config.yaml
num_attention_heads: 2
norm_place: "pre"
norm_eps: 1e-05
qk_norm: false
init: "normal"
init_std_o: 0.00487
init_std_up: 0.0207
batch_tokens: [32768, 65536, 131072]
Each number is 128 + 24 x the weight over its row's rms, rounded and kept within 0 to 255. Layers, rows and columns count from 0. The size above them is the row's rms in percent of the matrix's.

# layer 2 MLP up, 768x256, rms 0.0658, rows 261-271, columns 128-191
size [ 99 114 100 112 107 123 115 105  96  41 104]
[[147 136 109 136 128 124 120 108 122 139 145 139 125 151 103  80 181 131 141 149 126 167 134 120 176 183 130 122 107 129 108 144 149 168 176  91  93 177 120 133 105  94 174 113 112 140 159 124 125 126 124 134 108 152 103  64 124 108 111 119 116 171 161 116]
 [155 139 124 179 110 100 147 115 101 117 119 119 172 121  82  80 179 129 148 101 133 176 174 137 159 168 176 152 110  88 117 101 125 135 177 119 100 161 139 126 167  96 138 113 146 137 160 113 139 114  99 136 123 121 101 125 101 110 166 128 120 145 172 133]
 [132 130 112 122 112  99 124 123 126 137 146 120 139 117 100  69 159 105 150 111 118 172 126 116 168 141 143 132 124 107 121 143 121 186 184  97 102 159 136 146 146 118 148 116 117 144 139  97 136 107 148 167 104 155 148  89 150 104 118 108 124 173 164 131]
 [138 182 103  73 128 128 139 103 108 114 120 155 138 116  91  90 140 109 151 108  97 146 132  97 167 130 151 128 172 118 106 169 121 127 183  82  84 177 118 124 110 132 142  97 142 107 126 140 125 117 144 141 130 164 122 107 151 129 122 118 127 134 139 120]
 [150 139 100 120 135 134 146 120 156 122 124 113 147 104 105  76 176 107 143 122 124 164 125 112 124 184 135 120 146 122 114 158 120 143 170  91 103 170 118 133 126 133 134 124 121 115 143 113 123 133 120 128 115 139 136  99 116 128 134  89 100 139 120 122]
 [135 131 123 166 121 181 128 113 123 125 116 143 160 118  85  87 152 139 157 115 108 164 133  94 139 139 163 134 124 122 124 136  87 137 133 117  91 173 121 140 146 130 138 103 141 141 166 110 113 112 140 135 115 158 150 111  93 112 159 128 101 143 148 124]
 [163 150 108 156 134 119 162 119 158 114 107 116 155 149 110  83 134 101 167  97 138 178 154 135 120 138 130 147 110 151  98 179 111 156 126  87  89 164 149  97 120 133 145 104 118 148 181 120  88 142 130 139 112 149 160 108 158 146 111 102  93 109 126 137]
 [153 137 125 147 106 171 146 119 127 126 125 137 116 128 110  60 167 132 149 142 114 148 144  94 125 155 150 124 105  91 108 135 121 142 175  95 109 196 118 137 137 136 176 120 116 154 148 130 119 133 141 143 114 154 144 119  99 103 103 113 122 144 134  88]
 [174 153  93 137  93 103 148 155 152  89 118 137 115 141  67  79 128 133 125 165 121 185 164 120 154 160 131 135 123 134  96 152  96 128 132  93 120 165 153 131 144 140 129 113 130 166 144 110  98  95 138 147 170 162 123 124 160 104 162  70 125 179 148 123]
 [135 135  78 120 131 114 112 129 139 155 170 132 129 127 117  95 119 123 106 132 109 141 141 128 114 118 150 128 115 129 153 140 142 137 108 120  97 189  92 127 117 135 130 165 135 127 128 148 138 147 111 113 115 112 146 125 131 142 137  99 139 137 100 132]
 [163 152 102  97 135 130 143 112 123 127 126 116 137  88  92  88 159  90 164 111 103 144 159 109 141 147 150 125 142 102 100 166 123 174 201 106  89 188 124 146 114 144 150 113 147 134 117 151 113 122 140 156 117 150 119 114 118 124 146 130 137 148 148 135]]
# layer 2 MLP down (transposed), 768x256, rms 0.0414, rows 261-270, columns 128-191
size [114 131  93 161 108 125 102 100  89  56]
[[157 154 166 148 151  87 124 113 135 118 112 119 153 146 154 139 102 105 123  91 155 153 162 130 158 180 103 174 142 101 112 142 162 133 115 132 107 138 153  92  99 114 114 101  97 104 146  92 134 117 135 100 128  95 133  99 192 150  93 117 129 135 195 146]
 [131 178 135  83  96 133 142  83 137 117 105 146 121 116  99 140 111 121 126 158 158 142 142 193 149 157 147 157 140 122 128  99 133  80 121 163 140 141 135 124 140 100 109 109 148 138 117 148 105 151 116  96  82 120  80 136 117 132 165  90 163 141 132 106]
 [132 181 125 179 153  88 109 110 116 109 106 123 137 158 164 107 123 108 172 102 148 117 164 129 130 148 116 149 123 129 124 166 161 170  96 141 109  84 150  89 138 116 103 101 104  99 116 116 118 117 104  90 161 161 136 148 156 139 122  99 107 164 159 187]
 [133 100 130  93 108 106 134 158 173 121 101  99 136 139 102  95  90 119 153 106 159 150  86 123 131  82 139 138 113 101 143 130  88 102 105 110 163 142 150 100 114 141 172 135 121 135 117 159 144 150 133 134 193 144 153 145 107 145  91 115 156 164 118 147]
 [128 142 151 114 156 123 137 131  96  63 155  91  95 112 124 110 103 155 142 139 112 144 166 146 141 148 111 156 125 106  96  99 125 135  95 185 170  98 110 128 171 164 128 110 130 110 117 124  83 124 105 130 132 141 113  85 139 162 131 104 160 131  94 121]
 [133 155 131 118 118 122 131 164 135 114 171 144 148 138 123 112 100 134 135 137  76 135 124 176 159 162 165 148  83 135 139 123 103  69 150 153 120 148 114 108 133 136 142 134 150 147 105 127 144 131 135 131 114 151 150 132  86 157 148 115 134 129 110  88]
 [133 124 105 144 127 136 151 107 141 109  98  86  98 124 118 149 108 171  92 133 131 118 150 131 110 106 153 125  84 143 152 168 110 140 147  96  94 103 155 128 151 140 140 129 122 125 147 119  64 139 112 102 172 124 112 119 128  75 129 144 126  76 136 114]
 [139 112 140 142 153  67 161 139 144 134 146  74 139 111 196 104 118 193 144 105 133 123 132 129 122 142 124 120 141  92 127 111 118  91 103 124 113 120 134 143 126 140 152 121 132 123 161 112 138 130 127 110 147 158 108 124 182 135 101 159  92 123 155 188]
 [131 109 125 139 107 128 145 132 143 111  97 138 146 113  95 124 145 124 151 122 128 118 153 116 125 122 128 118 131 148  84 138  91 162 132  79 151  62 165 151 100 118 139  75 150 147 148 115  98 115 170 144 128 163 137 131 126 113 125 126 140 134 163 131]
 [ 93 105 180 132 105 128 164 117 118 128 116 129 130 111 131 152 137 142 133  69 124  87 119 137 135 137 127 121 127 112 105 116 100 125 132  96 145 134 166 119 141 121 123  80 102 141 129 108 120 141 150 134 126 165 125 120 121 116 102 166 133 129 116 126]]